Each number is 500 + 50 x the weight over the matrix's rms, rounded and kept within 0 to 999. Layers, rows and columns count from 0. Numbers have three digits each.

# layer 11 MLP up, 1536x384, rms 0.0365, rows 1151-1259, columns 256-383
598517573512418488531502475531564371515516488525422464479527485536554452531505501526453428546528464425479482527459480584583448420571479452505454412482436411516442547531551527409538544501475528526512526523444503474454446426497494497502521542509457674421511562564493456465514511454493500471501475531473559482485476426534540445590475502484466517501575358588554568491471414495539489498576
475558488476488429503436530529446516544483466511526548550542597537509472555465553556568502402465519452561509450512420501414484451504472479552625513543510506479524413533521405543466529473498414542554323487456524541541402466498489531517450455502548491485449559408479470432534506557450541569534526540464479477512554430622522485608499489409562505442522489500504433501535462518434515543583
515464458449503451483552438526487488448651562437578564530479548531490576527518439556508527479515434518458524473519505562526476500529501497540547537479398549562561506497471515516499492516598469455538451508514465394522530517434509542598496515519622477493508613446583606522555423449471511443454470461507480427484592523460563417417478439460582527513426558478606527539466475521493593493461
493476521527503378530505445392467504497539493537540467474521493414532560456498535521437440380480465634444443516484541576460499497410539520612448496493469560571529472554534492507560483547467375442502441538561484424431554449414472576426449461600440610532491538492476568535503469511485542494447559484493470551479525444428478563472376492458510564458509462537459605544386480480515534509572
544537514455516551577471476573514394522434481471487552510534557461438464517412525448484496494541521551614595450460620534504506478494420516461553518416486538540576462490397516544586572585448442557482449371513447375467498498478493380462463487511519499540496542428492524574459519498539489442500582440441451509414447496464577560483494471479504538516434499508487448546372464574526431471480
511531506495500512485553539491525515558486497531469497406486475549569522502423548493533492513474531503453463469500474507446534556499512418596527461429464567511499538544504499436603479383463516435443521505542452496452598459500513521504500495564467414471518427478505513558489506474510558524574496577549574535551492442460511524528527505463472538503488462522596464540480507506441454432509
495410535506488479435524599414514464529574472548572554467487557424428452507435446492518521504459448575567553462475486537498501463346504550441549436483489538507481502482511636483503558506513455468483539495503450518477502419497611497494514607573455517464415550533529566482506517515458462525515459490471532530508478579497446543608453534498551505504507534489489527457526620554556445363557
500508470399446526532365577484715457443534532572422472417522426543462471552521446516504529484547438467521536595499562433499469467592509474538412536456469538502501528472505433521513502482497540561532520548482475485587568500457527476469561446602336501552493593429459512493587506584447491528512519507604462404515485465542531506452491513521574480460550512564500490472543543493467456435436
518449478426529463551482483420533543495507498528532467507504521633484517563524442533564485488518522490502502454552555555594461588506467552464460431552519516488531525547539471516519555416536500465516521455491514574484500464476524461523533474532453557463463517477478492547476467481462440530588534577509478514613496534556488445543528488531496482519451535453460481481497582560423496514481
472549568497631382484520459457513569518568490487491448511477502496461457459525367529515482517464410481522472506471496475518539467521392458503445572500573449531587486486524475483563489480437519391483457412544492427468486423518463509553501534499486579369460554608418557553556492407499538504515511526563669428488452529561492491492511529461487503518531429503545448470391450423442373473515
516459438472548492462533503494523531570556448521533561453466460582390415528505447527366514465575533463419440515525564458512464522522443518436572458584462536458385581455551419485531533498490539525547517418563461417399609421459506544522472442395439555491425522459535512447440468466421530558429515516464524469527600496567535480532549492495373516515537548492463569405387441470441400551592
543483510548481466459546509521537471498489496548464540487524483519546467560464461480444439465496578546505485434482416493479502595567567537493563479540568518420551550519536493471472494492421517542499503446570477538549469501448475500462530573515607537514518547505480521522510504563555562493427467443480498515493583522486565427413485515438553560541498568460592553600542476428462404452484
544566492550515608511556601450509496479493423537525483464514518481539446504452489463464508488469487558453495526543537556546540475576488543430484605450450508460501454461477560502418480514510511489498428547445527519539543600495567465505436515491516458465459493484472477541452489418406549500518499474483590480436465525439496565526615497492508438532363488586493537520485517513479570461617
483524473569376513472381455576393407497558430572481557443496397583547544549533420523586486493462435418440484512531503517479393505369495503528448509428439541504499541383511472461381505503533525460507428576590531536411437501523435506459536444432572458496422501456513490540427489513400559454413483560547406560566567488396553415473523523520555491507510450442517560626503525449567559586592
528439567627515501472521461486543506521512490474557465483596544499523472544494517544488461535535538514454522470400383500395533494473484457500507459612540427521504473509550444490436392508405434586538420522535549503483488447523535531488508484511470477484474593474519561520482575522465464458475537497526597468465432506624487497590479538523448367585561544540487567609499517512546572502517
464553556574499537599413498509513410490457440501526523543499500499446515529569526431429411550397499511473489434542432501510465469410518532413490565559519504498510525477465443446528589418448514456452522530536494491592583417564478454530506552471550474551474550408488446599442447481529495471511455449547566489486460473525476440532534356444454524438596498514545521526450545514552476519497
485497457513424513442497545524461494466596497454431536525536500525593561430468461532493517547595494454576515520527496435402462514517533487488532517535427419523494498558470505496519466614420579516536529471644545481509527520486521554482563539454516461596472445559500575572465408525475475501363446442520444485509514537440517483421522510421403551423474459437478604525546511525547506520444
402508539487422486433541533482403598559476556573517509496635466559486559563637492459506489538572525605491521472583503500549507491508516522454408463527630533506518536447474497453474503509562482436505500572534495525526586502522502522494498497481554529459515467475463472558505478461522522507483543490358616522451447458549473408501554422418503497393456487484484495440498529557581444455517
569542484479524528561537509578503471613462446540584475541478526599428610514494455530532441428481542433595510525495493566484490566543399552570508414511517523426467509458444553484470511385469535504509461515459508496443428483443580385546502467448459511462510554524529555413479502492509483530386484454570536428475515572458567514459494594537524444508498546593537574586473550525427485463391
547489507486526576490619523475466456527484515515423569535505504489402561484623497479473435409557543543520506514583527509603501599482506443460482505603504474628442567467457535554507526433428533543363522356455493445476544516502468481369531550584475504506449592569492408537496568514499502488519458513483463531476528553530524497589510507494540459583556511522445512520511473441479419549558
444465444518505499480484481424517542480554554448540417526477564327472640479498529562485384471496486458468501553433517394542485588460473491460414548573540542505470439444570501432487461404608555513499631517464421426569462527421519569494562503590462492426539457592441558496537479520430527496458452509556436547521468428425459474451532530519518480454396475582529434455532486481558554491577
474535466600556532486563507399472467501585462491493503620505546555511490549536518536564482472528571509528522508449434557439461530532489401541435502549542505480599479521497477545478467452474489503473550542519560508445404500537532520447560488528412539448487535455518517469529344433487470511519509469499527456582525396432475492559515455512465439518525498361531500528518503473458461496424
400439509551554551497526464483512545448561502495446452460525552496482514529570539460529491450492508463594536540495575465463500555460506470585505534463583450495454542498583458500478432576591585558486513592437407499513541464512488511578503487527464467558496486422506440428479541507491503499485547492539567471555430565537527546542473472466444431556626531504492549482552516556391485424423
422479528546508477368478599464588542528524546569538443493437563429484526482443533438521457433427456462480433476482485482497533392487507528498507458486466335474503581557482558515469594524395506516542438488573537510525504455484457453516490432368424483406523561509460487453500499524389478496467588532565584439440471529450481588455577536513424421512529492389453469462454469487549514474491
412459477548459434538544583499572514465501559500457490518494454593506478506524481447441550357506537486444479562497479500501497513510513541541524426509541502466447511483555518421471529488543634419421503479521601484488502414517486530572542531446489567481476486465559433441393410561396512484516407521533469537491541555448493453544425494428580494467509560543463466470453562537488498593531
503518515491458534431482521455450476491508512443580459462444440491423473454477506523498523536440487526517490561477590457440458546397500491518496550594494552554419550536515534629475599483459509584563485471469572536516414510479462512558472568539508516540514504542384537526570436438516490432527503511500598511548547499430496458480465462534489439513440409570487488521505483458592484484531
461458493510518531496442474537531511477518473479486475488545483479608571622482457502488529517482613469465595501389526507490572536518482563562557376380519499491543530474451495567456436545494499478528539543525592504512438556493607468538508503486463587514472550463491520517487471473455574433470462568417536519559494473539524515516531587502538540498389496393421582437474579505444552432419
544542421483572425495471480593510522540546462441499487392532439509466517541461498538573521601525449510482552523518581454492471443523554527507518557497617534469481476558561462501492485471513573539561447459509487520497444481451541456502495498546473465459511427483460459461473436569443492520521531462486541461545469498516496461391549387500433478500565524501502520485577393469438497481510
535500539562441543497576465459507591521490450559510436482512356536499467449538624529517485529505507426548517446472523521403563497461512538621505418385471409481492349503497501493528484516566435471554458495494456527464494580425509538588543543452480442597532461448510568550490539546461497510472535437552572503499580487422411427523463461533460473379521518528541491390560569545428563471475
419410545421531430508499583464533543462519436576526520399477485537490457530416452480425461534607468462428511615481514448435458526535512480448529480490556513568506475566533446474534477453544446518526416563439466487450538558579555496512494502522442556438482400511381476538461552515455451441397476432403525473468532500476498582482479477495507464573590543414436572581410528479520380540494
423437522486466447553437394460472505385373627530572486581518533461510390560566544475491450568462400574489441553527519478434608471518593447543453537553490504529481509519496525470457415567502523509521476442505526424505490396533521491538468476476515434475539537462478604523449436498457500467531524598467507445465546519619477413490601474507444520500567472508514483441450510506503511555587
481476577450512434538530431473475497546485560527484456468427536495547429483504508490472555480493490573488503500493437457445509580519461473535565512517472530533413468445465476441491506458498494559487525522501468522395523488390493485568533455567514481515459496466458482502474500528574459464533430456489532440480435619545480560526569435545468542467480513536393518470505491502484465476517
506552483506466519502507583485463535562529422482536558490521607524462567576534537476544490547572463470533485458511625540568456601555509469502571512521559533440510552462446472522550454596526469454435582419518486525478482555562497478467428497526483442427538633460536485435426476501428446518467578586453538513497464481503531482502503607492529501458426518506635539533488494495410537552429
497503454490511537450502516562515446520564510445608401479510525571549530519500455479526548479490538447475525500586435412524525547541568511411376428509414520561482474477500473484486501456440508424505463419604441547464608541527418539550422513513477533566494463422582528454485440592512501427510576476551495499397624526487515584439487537510461496440575444486495529651547525551469599556491
557471563463472526532448513393513511529631554490523557465606411510518451592589459501512547546532431461527400485523507441604517471435385521493537573386492488514482452553496511517507500492464521582450567471458548431577544513518561535525415570434493529441459486524506554441531533445512490473573500539514484491463497481466454515441517469522584489473501497475510649530432624549520476409495
427534511542475625584481426484576462505597492464448532477538429427479475514572452447594521509509493472433548464485404609526544609500642547549563445512460479464420563490529526507498527460463447440539432502539461472520558484547586467463548524495494511575425541493498412373499511456511479545539574555435386434496534495591470476535595426449562422471489556578584474523430582555486521522468
438489492385521392463506582489475541556493452564504491468534540507439558549574479552559396618553467418537487454532469454472412479556559578499480537472436411516509482522567485495503524499460456416541496467525480460555466339529482471559651561529530496485505567563492525464500515527478438567431465460508514485550460503569517496484487479456476435436539508450514518432583468519527511438435
506517552445476430403483498607481537537493518416481519472498435522420539533586508491450469503530579516455544584467483538466434445517483507419513466481501501520486489490538527515563472513496504574552483489442461498533544509541479559472551395461500447495391556546554527505402570499582525398577516458481400431503507522500547523508473476520423568510538549552507492497547590500534548471549
430504442518570614508446441529535547557557457424551467497577502515499505501525452468566479544489539504541491522551534539440530445542514532491522533519472477505521441586465487488634494357495557445481513377582470473505535448525453582468435528592529541456437543504516525452449578510462508452525478457550475514594616561479519463437553509549500486523677472520538651533431605600457451518478
442515485583578528490493477471428529527625484522553458472592546452585540482433362462522437501583528449465512482451522565445498468471404464484501539382583450574502511520488460436538468421488533517402464480475596476589451618527442517438477505580494473398412515552521463536537608505526512443512504434436471567485461519539536566498454489470556496510575498489506475401566486503435537419465
467513419497458647461432421534506534450526485528459532453461515484568489436445537494482553526413473462517506464488526585536470507492538577499545472509500522460576538514401593522511455514501520498507487497443449538459546501429503505568467632517432581473412458465426559524504496469531462440469445441504582620508449459464495626543590460488457505506493469471454532402535442491398480473517
519519520520520499509533507507566484428393556516509458525455466521560473514501487550572439513507410571551469511545454488507527566504516485577460532488559429450398492508435539520446499467448618439480455550496489455551536548527512529459506509495571457455451467500471480540544529573447511484528524511457509569455511476460489508444525474480518514457527541497438497445431515455561523563512
546541394499493561446479583493508485493454599465454490509526572432526522502453479451440586418493557575436459422459478518535520555453466461471453546452448478435473494548529433549453504443477464535494467529518521483489573496477443540527436478509457576411482477467479582502487452425535517498522522535380517488400491471474512517477490505415546492521436454499507493542456469520459482570512
469457570521492522503446415556470503419409504404487593527518503498460548464576468468485592488477511500448512463461569523502473462406474475480527520560432498474372449540434445452557460518519533539476638458470530542550386550504403467492406544474497514524541532475515546496543462430503476454438591554392523495591516454539534390510557481481497395551537518439549462531455421460487499517456
531508479554565470591477512608469497492555512467535488483466431496553492534437457466467480470582522456577455473443520438512432518423478609429442470514470419439492445574492545493520468592463497475506503460509465459556560539536419540451494589521436495557508532574411606540513598477487420495435484508531436520561555541447446468487488440398647489512487547505594433552529500457482501505490
453464446468451526521514501480485518424505503461465502535497541486554429483502475548591490475544550544502514499468487512560339531529435500489389447538534531585503418384531468522487546559549597489494505451525463569522463518428443544451503432555475496466409470500394469560451532457467525483577481518507525552461496366537466476462438564409473444531524454488601520405488476464526434448529
459488507525477452522342453546443460507542531456480442565577520434401523433485526524537436533503437625468493573436536535437522433521572561495566481514446597501491430497596509443503556525496552553547477521400515559462470479464564449472522517677512424456478519540502465525458433531544544507522506551566539511490505414584435538520502454597467498481472515534510542531425575549547488529517
479550469437493449635471510535514591477514543473539486422446515429583587529427509487508538459531533590505525471530531557390432489494596490542522511460544469537437556504625446409545504536514518527540565437513534484528568468366526475497498513457551511498509535484527441578516462473571495509458564528553544458432526608563476517552489538543514516527486480573497479481609472539624487608414
543439533526488487571493488425490552512523557578502490539503424482460399531488511522498464522454488497537427459503558536543372438548630532493478491381501492498405512483427550486509432475512468487496446405465519459484497473517516582400479522480527519538502558462406481469546449511448454517499572436529483490545445514452445527467558523433535448510511516502537494496495523502406620568607
498431505450462392494525566416422532495582422410449441417494481500528414502511579439575500455599476465438484429511474509495560564512454500539455445558531482511473480541554502510522488469532520523550496448473527523485534445466483532493419435549522481514524470539502464564419413529478547478474539543555476455584442450577591435526451486556447553465541487433542527567525578483494493581535
470473518438520472525549612517506449453484458493419462560545473537516540507477639506499570499508550536494489555637509479432542456439572379589443544472473502507590504482528551524534515541562474467536453494469567494547406500484471494419492538498590535468500573535403460589373551395518528570589549449509423491558498485584548475500504656507530592469496520506447503448640503464423482591564
492547505452483575475498495544544503444641492425537505467461574323484516592607427480541570410441448488450456491517665437530570510624539491506425569439610510478503493515479570457439564497406513463489545479539405505478496479521517509484509597518447539504494497534583581457479534630548485515476437515458430510553482426406551475467480514519496491480435508548560465552483462559585523463465
562519540389494510480487508488457541468469536574510506493460441461391533591479541478481512458552501455500527477410547454600495555572547527446462465533464540519459541514580453391491460486493513546529516585485513550526560468528555429442496545506402450573409472431520481548490566494500565526468583491408494590583549453469476531580628453430531424539479514479534472539438493451428506427561
611479474535516495435453492532525469500481490440489472472509495506401523517478358436530584522553514551458482432410516460510507511514457483464500629455547452497574519504509541468490456493548561577460490418477568599569544499458542456448467462618606592444513410441563531556531455554506539485446581524532463507510613431549610549460541493484550551597484471545471527413500475472542503566498
508523526404511469513585516516470539525487472516387543615430455529520543509546445477448446545461557575427504466561456576419422565462544468508509377571530523503516552446447510534497482562531525409494495372468519481494572527522536480506550500461577491475453515459482501483488607510472446338519428482609432507464616522486434456462545520506490488468484538549520459489535482470479485540494
502508522460456491593592452535583475544486533503495486492509486500535407579448570502446502442533440479550530471461472402513473529495504468534519502552498508518479525419580492583457466451483511467435583452566482406534391607556471448492521532479486536546528582555509545436420512456497518498610489428511507535490488551557520470486539496485528427554479480485500443496454444501477513503450
503421486496484448503488490473474589462515465504618422558583559496487497509461452563468407439457490516435662518461468531507566479498387482479535534501528527545425480494540524526487502411457474451539497525513460571567535471505540423583580491416481538459475568502428542539541552576522525494506465470431560509473461459521507568468531559591473508403499537518521468394540468496502565465458
495502437595443547482573509558536521535470449516479512544572450387570584509528561400514499433445539567490586487593498513480465495530440535456438495475483443536522464535493462451489503500415460572446412484461505504508451431498477481546538466600525409506596404508497543430498426432569483472484525538461542418516445535532532490521527589467528529463532552508553505523515493507500533465413
509424515534504514504489496569569529435435521476397460473382616486467543512440385484526489551490541549470500548449544535499404496572442471540514537514430504575612585449491451450406518556498467528466465482446454567582536506500514503447437617460422435496518467562477522479515452417546515519487536486401527493433429468490427494438533465534469567455554429479433466459524491359513498525591
431497528503509569515588534510532525463575451555511482515531541557515503460472533394402548539551558451396535491487451580502487496589457529477466528474539479571537555563509473411487498450463562445591513484455409481526451566460447529513525439408552482495506490572567498461470526510465600467494470516464508428544482453513491436562404545474448589547529479546465480629510608507440448491534
624527595487537515476530533459560545522386497512546479495545441455464528480512570512573490485431480525510428496519517490546425537572516548539458502429550437483503471506502530554519595620462476523509564475503532414535546521459441552519511516451534477512408460472488447515378426562445570447559486504408492432444515489447511451580518540464428487532492490500409531474490413610485506504448
456555490484436504435466418538513452573528533450572453590519515415499552496510504402520469505480563500631528520449497453413513441550531465487471520502458507509509450620524559518433516500524540542549508485542552498485426487436505575448484514526491530495507540596496460601537515448470492563521515435465426491486478550558549524580549497558495458568474600455518425497578577462444533500457
580497479517534520548480429413537522469531415525457407473450507585447533399508516451532505494451560602381425566552469537446507555432557358512487579462485549496533520440477446456416416467449492579503530325441489537502468529468569538469522480549512526516497524550486512546494538453526599514512500533506552433438457480553537537496499452560514568502459550523519566504541509584471600496612
442468489428510539419557531442504472362405523445477513549459481393456516518542459488450459475509524429433422565554491553470523507554540431554548569456401568400513554557497509591551480528494481452560464500600412475492569525499493522511571528531462418509449556485454548441535576417432439539405510476561465535473497537510553438476507502532472480542483452532507479494426473516500507468529
515468507450496604422504503439576515450571588542555550450444521544477485413387514518449476492508532457432498640457541474504559460515482478600440509474524503377533569479519464509393476476467451494461532495477449546456543488477588510390582478465441512523560521482476533505537403445438570467471553546574436514416476541439550556420554488561520388447597480531479499458544463440431499566467
517429591449530506546497513452439439504457508514443564434461415368450434455485480542466542456500466486571610493460466520431451481461512520469509452576515469522423543499576438586487594520510518474457459486500506473532495382473526526503436562418461464465476501483521437561465449494484608546411570490605490559463508474423579381483564574494441466473492430561547446433533471505435488488436
455379623523556526521545468388458563477563495372461480488537532459605518576500381457553581524501550360476522504447391478497502514484455566634532570504529640455413567356573422482564484390480462453532405400471638597466529486504428531503471508570529436462464515605550469653523615515495613466504314607660474523532456530444453494462507493458436535423517575522502613474581604323489468432460
459465428527560435476536552565531503586518542426497502504530457446518522442411472434577461577488486496492478552468487572501442514535461523423574583488520478471471424470469419433529464426555464587406484462490518501499537483489464552550584480452478502459545545485565524476573501491539510521482518486469540539513433449470459490469548522439556516402483509444481484504501444532468478515566
525558518503547540506541505489522462490504626516502473530495560508576555456572568493541545528545478441392515507542378551420527469447464563515491499569564457551585525560446461557475432505591412466479486571545475625453507475525502498525486461476396504507374451506498484485546429436482482359518628463599419520498512537430594450498453429481524446492533428510463409547519511476543514486516
554506574454489585509492498542435525522498536493569480493505511484491489564502565519555522550439485508558475526583478526511447502484516597491475474461478431530556527497527512583492491404520597488497464511554474478526475512512472543516492436479422489530450464593516533455461487539523531445453469566372527560389477469419408431491372580453461446468434594494504448468520501498558523638444
498525416458413525439456513505482430485488575553556463415551449479506533549524484516545411416497523434471431573522493513491452518592590497497503438511415593549484450426454524561498484515452539429431551444492480487474564596475423591546461462529512494549501566423494531504499468483448488547480514536554459503493509489451510486458546398458451500460563485473529542542555476540559492514570
478463511456493441494622478476571471475504468486486494521456481506467397505535536463498477459459532503409498533500499553463483521512441477479462549511549516592424488519613504519394516482509532497423453515523492470452478517536540518530529553494444477434426519488512496433555421511542428544496529404515508521458483543425576577506606507545580501424560507522491456389490503455488497407488
386553544488552434543601591501488587551507529464414525507554546471457462435444509464516461480456507451505562506502568490478479538513483538433513563495576583504496502422535400479424480420532504517558581416521621533510528573525557503499542411537479521531559570552381465548508399560476543571511425502479411479561488474538531533481459515524447577562520500468512384426473464457523487513441
492485595401425486464449494480497555522401548467615453569472487534459559455434480590569457500459478551612469429485566519477481576480501609527556491589528533450423480557560471489512466456579482500495455483519507487367480411523540457447528558550430480562558462512546520549597447517505537491456517523555465500466437464567576537566488531474487465502578530545512407555479490494444550600513
464476463461416530573412424531462519489444530548422399432472465584474492521575562555437520508416522498512469446449492489500446592477555503570552460403526562660499416509450495548522500538435479575503616510526439518464503444463463447534497517556422522496477526503468502545476460556475557573554508592454466514558499499535454493523516498477529557521526493528504467384447525532512548536563
497591508558503549492570500476466490543381541480532467420462551445483575512572436529472529518523507463484368424445480438582495519481487427482430518475564523579519454342455525555454526467427466565517488484526505548485443401503390543534583549468541539455442464566576488475526550516448530571444438522534547508497480600465454455445519530513527474425493405419554493499456451536544446509490
544512473415435480532499472501530431525400428530489420448498472527488527379442444519568517491540561481566508527715542508534495477376532503538507451408470518508517425523412556428535543492537586449538508465597576550477445562397540549470473479454450547479531500591473525436521509526400458551434471469518527539455468435443549513484492463449494409460497519526467579500565444432523479527452
458436501483531457420472435541551550461651595447526459614490428484536581497503493570464448516570511476418504549510504543485557470457524505487553459518474481552482598466572597555565455448451426565539497442418551495541484468470565484519383433432598571545541526417498530495493385533473552431501407528446539458541476365490577429458455341513513523490466563603576618485521538656422484476484
453557593549556520498438538540507549547586548485557365532549443508487514523549504558521490467461509557500520456495501477538451494514596492441534497540465522493458478435416518504496519438522436415437572460562501464614498616540526534508560438549423536457506472545583506509424574459601599476507443545493528435514486411551483472458445566560517546469490536466450616531522548480481522514458
504537564409523549527490512510572490495532526590525512463572527565485552523493514501528515559568470488508513528526493430474446574523498515581563584589583556517540491531486508546471566543518506472497531527460481423536539504525561490467479466534584534509535430492449533592583441461497553550441506463449531567478521495467527513551442450536497472450476392537405517506620557610443456448548
605434471602485496398458451532549558472519343478533497517464514480556560465443555454554503471503523545516408497481510434485513487460484499555617506575487451496405570594481542342509496460518522448487539553501530528508501432519419459417559548496492518556472473495533558400508491566449490437468589575556457496454432488600515483555535572501508499556447521519418501502545532577425461538499
453513507540514457495470523426410547536499497540462478458460549502449508522563554551483550535433464529512462397562447378498452497544538483453419487414544521474485438526488431487455513451522542499555453402517569528471458520450478539490546531462452451561458497494467506501475465619474433462502442478645482402582482607530539442422544558463484427594467562513544514441481608463561457508546
394496578516472459496520595472479506453514539414501460432556629512412489461513432634513608494449440541557515484485529431562513489510563486541614407455507516499539578499484429456508529574550619520496449486508568551459608614490479526561532531461543453505543414471529533584425465581556507589477519631515500533566491393426492499543397619514403465473544454420508500491523478554399625512613
567483456556479445498592584573463484518503461450564542489521466415483445440454503587590440484527532453496463521520460480494466496400460483494476561586394478545589539492518454503519416439551451461558505435516569536495487481347548388452438542493416494481431562579497452468525516514523516503475486490495538440503445538493425525468446487476487531555519602567512511545454486474493460563468
466506458577523434515468452590512570429375500562461480509494475501461530406496533534516555668460442518436500469448529483545452461469502448401492474489519444496586454519545503505478466556522536488534583507476562529544471401431559411446488483524436570503563501519497422467576573539537471532419524555438497396523540468469504435518524536487366517521524563432417455543498517497585525478424
517552510515574469493521492584411510511458531508485507446562491533556448468616485456528447564493503487495451531507478473502542462459607526485478481568403462508476462550500527447428510500489538516487429483502417481587467611468600462523558538557571547446437461518467586501442627386508505596565486387489591422491596514535564547478461481442447503528386470484532461496582483433558442510444
539419522502534589444472514475411494513467547534605577535477508568517550567515552450500497382510534572526571415557539472507453451481516499558485586461540512478465500489546568528428513553467547568530420581456475441461563501495482595476472491600490520557480548517479489508581545525467507582487451611503527480489582476387609486513490472426539566476526469464480517542431514505470485552416
493490460517539465588538530485521567546545514505469557531534500499493464510442537603540471499454471509445392456476436504517563550552549448514477528524485525557538500474521426507455451466545532495507517504543564558530540483471591423638440519510545502505530512551494465545526494464441535582532557456456531481409458550481484435517426548504500543470489427436504489481551502578431515443466
574441454454501545424494532404495449480596554486529562483480403563525360546542473472432530461517415391520446467458388477555413433550560500534430436528499451519478447456481446530451520547457486576574427543503520479541449475434433520583455506469514496482424608573504501482615536463508515425583477515476472514509528536530480631476425474480552508505527584529493513505543583489475557492449
472536524509478547431396477518440545536427516526465483473451451391458478551564459494612448473517564569449407515506470433421515552527445425495469519395471556423583423515512389505554476532453536498521523438535565458617449441490508461475577548570542460565462524625526498477520475476478505470506541417505496470507570484567426401464475486561605440531523500465435488565584487576447509462456
496416494541533468401478533474517491520549613430419453503577477510421527553599584586578469488538562430479459460462414510503478528536414500401475560562467458504566523519511500440501585534574518512468549588541401508518597490449439558383454497514476455505434450508486531448474517513445553535644503433456533556497435426512343449565546453554481452556446462557453484474552534463485473423373
462526546497552445408512578474516528475527470451402529394487465540393452387571483420476564432496392538483496561528444518593478484556532500465455549522516493518464521484487496594449524472523588463592488490475527475529512560430489501526510509474577484510422518485461461440509473452521489474473420614525569469529508432480551567513410483500449524495450547485475568480511428448427497424523
489546491499512615509533414513413490469459514568508556500507553512522511441515492484490514480442523538508497394532476467404450528451530549498551448564566574481482473494593552480553473496566522535417521469571472498449463541417601590497552475392542528453515423510502488512480625472509423534471435516407481461476532500504494533474573496429494487484502413477438474602435521460449430545479
487523489492511477417546525491486540442549414520502453443507492551440447574467489549449488449450582439509547551525468466480540568526469494457528610468542467549571499441517435409478513491498439446496571483473410505515452549500539525509491460466455474518432423424637487569506491411553533544549482486499563458529594540548501470555409519567582490500527563498537503528525582477515494500519
363567477506516573535463410569522410480494503488461594459514564459469450549499489446418461452521475530515503425518547483633596481444510526445476487449574608474477499562484403559462469543426432479576402496447512507505457501465556460591452456427521491573497483443462496585517473559320478511604549507483535526481503474547576547609442487469493548418546482597521513550417557504360488525523
458551494481480545440506525497503460533416515550520447434453507406561537574578458510466496513445528537493521476569471410496573417487451593461429487520483523648566493446511524567471560584600487530472422459547558503395493492425555555542521458566502460399535545443502530603410475503407524532556438540490515446563568527523484487601387530423528524500487461548521386488539545470471511488485
510461551532483469513459466454501507506514580435497453440517463495418477551508501484499477577556459502442563458421449441488404509470547439459559507458503531558500525407584495408467482460523500556521425514568518475485497516534491523524574435479558457588523481550556404453458506544548525472490538481523584438494553459499481532511486488478478499379435490386455438451386485474574490568541
474473487509431495467481532496472462552606466480440562456455437453397541543445517473575537510481453461413508463493454420475544556519550563468410541482427540512568578585518518577476514576503430461490382486606503359460498518511482464537479549527450451536476521485480516473493558472401501438498465390580522550560480510510590527457553540506405525402475417466412477471488432480555512509372
441459537508485505412519454530353494485483500510451550504508577486409485391455472445455489396545520519479499507471428479495606482421495566453602543583461554650510478517622480490448446503546548533530419583491454508466515426493501503582517543472484550616615422499581479459439470513516548450545508582570468534500472443477492461518468409477584511558531358491595494533520476543425388505462
529517448447524481412528462519459436525533442500484503485471606603425582483519479492491482481501542510580543441571469520498523510523512408476482473498481547529609421486465459528538541467531459528543515488511495558437537474532566569522486509520481493559461485422545536537472472506499451454499536484559505505491467460497476467533494573481381493540474494518564528407531516565443430590467
376490561548478586516472485503505469518560571560467519497525532354514523496514394580459500478546449499579575465448486543532452522505393551497407454490498548529453564458523482607565557465466475419563471531560513443484471527455516424467425515449558433548536536494490543426463494492448455570417510516497480385563582449567487573540482526459523443518552491553579450546356547490537552520503
450412474368367446517535502505536466442545407479593511404509474494469579579498482499546478515481514491563518515536536479612554509542438512535566479500460481499455556591513508454539501441523559513441458455536451505457468544504495445470540499599460549440440343444526509492496559507456602488498480506459479399469544517524435489593426514552411456433568540514578471460526394571577516486550
497591502539526513452520579542583525575476457547472576522394462452483522514538587584558513540563448544501490529482567495536499457492558427487431571519431597511518501541486521456455445547548502439496440454573522433501475498492555573511495491522425422490373379437497608428502462595511558532590495438459482523446569460407515519490536548446557511531538478498429559473498503557418479546472
523517555535550558488504447443448528507541432524531457573541397519465457540546631583404424556529545525531542586461505524523462541466538523531481551530469517489477490479485495505593515470419527493472439513546392468515466438423507415602540546458502488501553471480488540499597509530552553447568483615534424556503561539493591433533589454514420539436543566554552533430521451375479461483473
403415410453540460469497564576535546525455455468478461512445540536473571555484526457507508530522459522546569531513463531423492461514451482531458525458612500537514568473383515457474470407470424529444465472440453424622489458451515512461564371544570489539480440529550525445517596433426551541537534498511454460565418492466536491484506540504438513543481568571487460494469528479472518573461
571495450529439472502359553491458482424577513523502465517571517413451578485565528543411470520453456471480535467538489627433464452484511465541461496491564426483493498611481477568479557494499423427503509448448495455462581485481583540467424513498491500475478454562560569528574488431576442440434517431395532460530515420515547425517475403426460471558470582583374494502499480551540381469518
377604512393518443416442518507522453498409524566485465373509557497473486484460556470468609447480562419525610402583533495476454577477596502505439514526581493601465454528562439396499516520511482543506445465463572473523419467538489418485547461584489429623555555610457441500497551506562544517533502415480561446506505542601417547405436477428523610387475562532479459554469542487475526565490
433405504466564498556433453527516506433575467515518536444462530447483575536385404517422496545551485533579506582474532490562529562495567461535553527553532483493502461529466451523509550402545523464456426470456575442438586517459529497511503525496465392529564529451465451534557437471475520515485427529491556460516486505455492478565531579527483492523485486530541544441486376555611436464471
481480534488492460564459504494486531478529495430533475522435492471466460545485448465417501512454416431571490489428466536506514562464468482497414545514506443481458495488615498497545627515505486480507458467462520478510535516483524478462440571490615480488519544532494455549518567579497424543491567534487534530515529566487519510598544622541451447581488449401463494460511495535438527588388